config.yaml
num_key_value_heads: 4
intermediate_size: 1024
norm_place: "pre"
init: "trunc"
init_std_qkv: 0.027
optimizer: "muon_variant"
lr_head: 0.00748
decay_fraction: 0.729
max_seq_len: 256
doc_mask: false
Each number is 200 + 30 x the weight over its row's rms, rounded and kept within 0 to 999. Layers, rows and columns count from 0. The size before them is the row's rms in percent of the matrix's.

# layer 6 attention value, 256x256, rms 0.194, rows 210-255, columns 192-255
093,214,184,183,225,221,209,207,199,191,195,204,173,195,195,212,185,178,208,194,198,175,220,216,152,198,224,257,226,175,259,143,165,211,174,222,228,226,203,255,202,202,204,197,241,202,189,163,167,114,185,211,185,222,209,215,212,246,201,209,228,199,188,173,228
098,131,209,212,211,207,185,196,188,229,189,198,236,200,243,270,184,225,242,177,196,173,160,226,167,239,166,228,159,158,154,197,154,223,166,203,146,188,216,167,216,222,207,253,187,217,178,187,195,214,181,204,210,242,159,201,142,221,227,194,214,152,192,185,213
095,229,157,233,196,190,205,188,244,191,225,210,223,239,159,181,217,195,207,267,215,191,270,184,190,184,192,215,224,271,220,183,194,173,232,193,181,212,269,190,217,229,183,232,206,177,249,230,223,175,208,208,199,215,231,226,159,182,192,225,226,186,152,215,184
095,207,191,216,235,238,202,228,214,214,162,155,109,191,196,178,221,220,157,209,196,236,224,223,202,160,226,189,202,256,173,209,189,193,230,202,173,186,163,222,209,167,270,175,224,195,216,182,213,288,247,155,190,196,198,201,167,177,211,209,222,218,191,237,144
103,212,198,251,219,226,168,248,149,235,204,174,186,224,178,209,219,197,165,233,177,213,148,179,224,213,204,194,88,199,181,214,205,235,196,212,144,186,232,229,161,209,154,190,179,175,232,204,199,204,162,216,166,196,211,166,244,240,206,256,220,184,209,191,197
098,271,197,239,198,175,198,142,176,148,184,183,199,226,203,121,165,179,205,198,195,119,264,178,229,203,221,172,193,210,224,188,218,211,219,182,242,208,199,187,228,221,165,188,213,178,253,193,231,184,171,195,155,196,212,200,212,198,208,161,177,238,204,224,297
098,187,213,217,202,181,198,205,246,222,202,178,252,187,186,175,179,161,213,254,235,220,240,247,201,186,207,186,182,201,206,247,188,235,171,146,206,183,199,238,235,207,158,203,210,181,156,188,201,177,258,169,176,219,215,213,212,237,222,202,208,212,190,199,179
093,156,205,159,214,224,196,197,191,160,144,232,192,184,219,183,224,247,249,229,234,210,220,185,181,247,224,210,202,251,241,207,270,227,177,176,158,190,226,175,166,178,183,259,200,185,171,235,196,196,230,239,180,198,248,178,209,171,193,220,254,219,178,197,219
098,188,156,191,168,220,216,186,190,211,155,217,195,209,153,183,275,211,171,271,191,219,241,202,195,252,199,194,213,179,253,181,170,218,156,189,211,153,137,175,210,203,172,191,254,199,190,158,178,230,231,189,204,220,193,185,170,189,205,181,229,181,231,178,182
093,237,205,179,222,175,222,178,137,168,211,175,168,275,205,214,187,181,144,155,183,195,216,172,260,207,204,230,225,212,167,182,165,203,157,181,195,211,174,228,240,190,230,144,198,204,122,184,214,196,199,224,244,183,223,162,167,219,174,211,188,174,174,159,189
093,190,250,199,190,208,204,208,156,152,205,248,201,259,154,217,182,269,260,209,176,204,245,193,235,185,170,201,142,131,179,233,209,194,220,196,152,269,178,152,194,212,191,221,181,221,228,249,209,220,174,202,230,179,234,154,172,206,167,214,176,175,219,242,248
105,179,197,205,167,216,228,210,170,155,145,177,213,225,226,212,194,230,186,208,207,199,229,216,186,194,190,216,178,135,155,194,199,226,234,165,162,155,193,187,233,267,210,221,198,226,188,161,162,202,184,206,206,154,201,153,173,227,156,157,182,180,225,199,163
098,208,212,220,228,210,171,202,189,187,206,244,228,237,185,161,207,199,178,215,124,175,236,138,164,200,244,171,243,118,194,198,241,179,200,188,228,168,167,155,175,159,208,307,207,181,247,187,231,201,175,135,215,210,218,218,229,228,196,218,213,185,214,239,208
099,247,186,205,223,172,164,180,210,171,140,184,190,141,193,146,166,204,200,222,249,206,183,169,236,187,205,168,244,203,212,232,188,205,270,221,203,209,194,168,221,218,221,182,152,255,209,199,250,141,207,204,216,172,216,262,213,230,217,198,225,153,206,229,202
098,176,240,217,211,232,220,215,212,213,200,144,114,192,164,182,138,181,208,207,183,182,213,216,200,183,242,232,210,230,188,207,218,195,181,178,219,177,211,184,160,239,181,206,183,182,183,172,176,181,177,213,209,151,233,191,185,139,201,232,200,223,156,190,163
097,195,160,192,244,225,191,181,152,209,238,170,215,186,235,217,195,235,179,191,229,193,182,170,231,174,230,228,229,263,195,144,142,260,200,231,227,232,195,204,236,195,197,188,253,238,222,239,210,205,172,218,177,176,200,204,207,172,180,159,135,217,201,182,199
091,196,192,173,204,202,224,182,196,171,180,163,137,227,200,266,182,221,226,172,254,192,193,195,207,163,161,220,210,189,223,179,227,164,214,245,179,169,245,194,190,195,200,213,200,156,241,250,219,192,244,203,207,223,202,215,179,231,153,235,180,190,208,220,163
090,213,206,226,156,201,216,199,195,171,224,266,168,248,211,195,186,199,172,209,181,223,199,214,210,215,185,189,157,169,141,203,218,215,242,169,272,188,159,199,145,190,188,240,198,208,201,225,179,174,188,232,172,219,203,143,175,160,244,231,184,159,128,166,141
093,200,227,182,187,178,206,197,180,170,272,222,170,232,162,197,155,182,202,192,139,237,195,199,180,241,240,164,176,170,232,189,148,214,158,226,221,199,176,248,129,227,170,191,143,191,251,168,191,214,177,232,268,172,212,229,209,191,186,175,229,178,208,203,194
096,203,154,230,237,203,228,197,218,198,204,232,195,235,201,234,209,178,239,194,179,151,211,155,201,182,212,179,194,185,154,218,233,193,184,214,245,213,220,192,212,191,209,237,222,116,234,179,161,218,205,242,214,229,203,221,207,248,173,169,203,155,231,207,177
097,171,182,243,212,192,202,215,218,197,178,151,242,172,183,168,184,281,271,236,162,209,121,205,211,144,213,179,235,177,221,199,208,186,180,191,206,185,203,199,207,131,248,208,248,204,217,233,230,137,229,274,151,214,215,184,154,186,140,202,215,210,196,204,193
096,179,175,133,208,175,165,193,217,231,203,196,209,210,143,181,135,179,188,172,179,175,184,218,164,156,211,245,216,224,177,190,200,249,224,210,253,215,193,197,197,137,235,209,178,289,190,227,163,200,191,202,222,194,192,196,253,175,167,151,212,193,205,181,202
097,225,203,155,174,233,258,219,167,173,195,226,228,216,162,204,225,181,182,212,237,209,227,154,197,190,203,217,157,205,222,145,214,203,159,204,157,198,181,193,261,192,192,201,233,244,215,197,165,212,158,207,162,188,212,224,176,278,188,251,228,184,217,212,174
097,238,173,215,142,212,257,221,208,188,210,230,178,191,188,244,206,227,119,196,140,202,196,227,224,227,195,215,188,197,194,215,194,243,208,159,239,197,171,146,200,271,151,275,191,245,191,189,179,180,241,206,206,192,160,193,248,198,186,185,263,182,204,209,252
092,204,152,122,183,222,231,246,210,203,199,162,182,213,158,207,167,231,161,144,211,175,199,217,216,201,267,239,157,113,191,234,188,177,199,158,278,209,197,230,292,157,192,216,242,149,202,199,212,181,208,238,175,188,158,165,191,171,212,262,130,192,222,197,233
090,249,300,213,184,201,168,194,185,159,197,205,164,132,237,193,212,141,176,173,215,236,204,211,180,166,195,224,195,151,224,233,169,198,170,210,188,200,198,196,196,178,198,220,257,256,225,171,180,217,219,188,204,223,181,196,217,187,190,195,159,151,196,193,208
091,175,163,166,155,230,162,198,232,174,185,207,249,245,231,198,187,242,165,223,225,205,170,192,196,180,134,216,160,212,180,186,202,186,195,274,215,198,181,226,117,183,190,183,147,181,165,176,192,240,209,197,202,137,205,223,203,205,154,235,200,204,183,159,189
100,163,212,157,202,156,221,196,201,197,190,198,194,187,222,231,233,245,216,202,155,260,205,273,198,161,203,230,197,217,155,207,163,217,200,255,162,186,196,271,189,174,224,204,139,165,208,211,228,222,211,194,179,207,211,179,217,165,154,123,236,190,189,216,184
089,207,155,158,208,230,206,177,228,198,174,241,179,182,219,204,231,159,202,211,202,223,236,182,175,160,202,204,212,192,224,208,206,203,186,206,242,138,179,141,219,179,195,189,198,169,173,184,213,241,137,204,232,216,186,221,192,148,172,233,227,183,189,215,165
098,222,206,194,197,192,220,249,212,173,204,208,218,243,219,207,192,169,197,179,150,201,183,221,205,232,157,208,221,232,180,264,207,214,176,190,228,218,225,153,214,232,235,203,186,234,162,177,230,148,173,150,164,209,124,204,152,230,254,195,145,213,187,225,167
102,200,244,173,163,205,239,160,176,180,206,178,187,182,209,212,173,257,166,228,198,209,201,151,193,202,171,233,172,212,235,241,179,243,156,195,172,227,179,217,187,226,180,192,197,191,230,204,187,258,214,233,197,159,227,185,203,235,211,181,191,194,206,191,152
095,229,187,175,181,150,184,227,188,184,184,214,188,173,213,201,186,233,234,206,239,201,245,228,210,231,189,173,161,190,221,174,187,186,186,185,187,238,197,230,135,224,226,247,180,164,212,220,212,148,196,204,189,160,242,247,203,181,208,161,155,192,215,219,289
098,209,250,176,190,246,190,202,238,183,212,206,241,187,255,195,205,187,202,137,199,209,173,281,252,208,165,202,194,209,255,199,179,165,208,111,216,206,210,246,222,145,252,149,232,221,170,234,213,169,235,207,237,211,225,173,214,163,156,224,222,156,220,172,201
096,231,243,156,182,225,153,183,186,165,221,208,188,153,205,223,177,233,208,179,179,203,188,220,245,185,203,140,205,178,153,162,152,241,203,190,229,148,193,160,204,229,169,222,275,222,220,125,199,229,167,259,209,176,215,198,152,278,192,192,189,254,194,172,184
094,183,194,187,227,219,223,232,222,193,205,217,158,174,225,194,229,249,208,180,173,166,208,178,198,168,251,210,225,130,217,247,171,156,174,199,198,205,234,186,174,217,154,233,230,172,108,226,225,191,207,145,224,187,175,206,190,244,244,155,214,261,231,226,233
098,202,191,222,173,201,199,243,255,218,168,167,227,205,144,170,187,225,215,194,239,172,204,265,189,142,114,258,129,208,206,172,193,207,195,192,198,248,157,216,187,202,197,256,208,193,234,188,199,234,98,176,237,155,205,239,170,210,182,231,165,194,153,232,135
093,198,233,234,271,208,204,220,269,193,216,178,220,148,177,213,192,192,164,223,145,212,216,155,199,207,136,220,216,228,189,203,228,215,192,195,144,213,194,236,214,186,188,161,237,159,123,228,212,206,198,203,191,202,232,213,231,161,180,222,179,175,189,158,211
099,194,177,204,209,243,207,170,236,208,183,245,175,206,241,170,206,154,158,168,201,184,249,143,218,193,139,218,184,202,187,218,208,210,222,195,190,199,237,204,210,205,212,165,131,151,199,231,215,204,249,211,186,266,190,223,172,274,236,215,215,239,227,227,166
094,209,237,188,248,162,193,215,183,201,123,153,194,230,183,202,238,201,225,203,249,253,188,197,198,297,203,207,240,244,143,217,193,195,192,214,173,192,196,249,176,227,196,226,221,204,207,224,254,203,190,170,256,197,178,227,174,217,157,195,215,226,224,195,232
091,186,148,138,223,207,237,176,210,213,157,219,194,187,164,142,204,206,202,219,227,198,208,206,171,185,222,163,183,234,197,215,191,192,228,224,223,138,227,197,227,219,202,184,192,208,180,237,233,236,207,187,158,142,173,214,217,237,166,195,243,224,201,205,112
096,156,173,180,177,228,221,199,222,146,184,217,235,196,245,225,259,198,245,139,169,158,227,202,212,207,202,180,230,228,208,235,199,184,171,194,173,199,186,221,194,164,208,172,226,229,179,155,222,194,201,188,151,222,198,213,251,166,212,163,214,204,229,204,209
097,216,185,235,199,227,207,149,259,203,213,142,191,196,192,201,197,193,244,222,270,149,200,240,186,217,165,157,178,187,212,214,180,214,194,175,221,233,203,215,239,193,210,204,122,188,168,181,196,159,174,117,204,212,204,202,201,233,154,135,248,177,224,202,192
098,212,216,167,169,200,156,222,218,243,190,212,160,222,232,231,172,240,217,217,171,245,170,207,182,178,218,208,215,202,189,223,258,204,218,180,174,233,193,237,224,203,207,202,274,198,170,210,201,229,251,265,209,244,191,218,183,182,192,226,227,140,212,210,164
102,229,225,223,222,183,229,166,196,192,193,255,143,199,223,214,228,158,242,187,183,229,179,181,223,231,211,160,225,224,176,169,185,203,197,175,221,227,197,246,215,111,207,256,210,185,242,194,216,234,196,195,159,169,154,202,179,214,194,217,196,226,180,212,182
098,244,197,215,200,189,148,168,268,200,186,240,162,180,177,196,227,177,225,211,204,234,130,200,222,196,147,161,252,174,210,229,159,235,212,138,200,204,129,173,237,171,239,160,171,209,214,133,207,169,239,209,201,185,207,233,200,237,211,198,196,194,212,211,219
098,217,191,231,179,207,231,206,208,217,148,189,227,170,219,190,175,207,215,196,237,188,181,236,176,191,182,194,169,205,188,188,167,212,172,196,205,201,221,211,233,209,196,209,253,204,223,155,212,239,208,151,167,200,225,228,217,177,224,169,214,227,168,134,177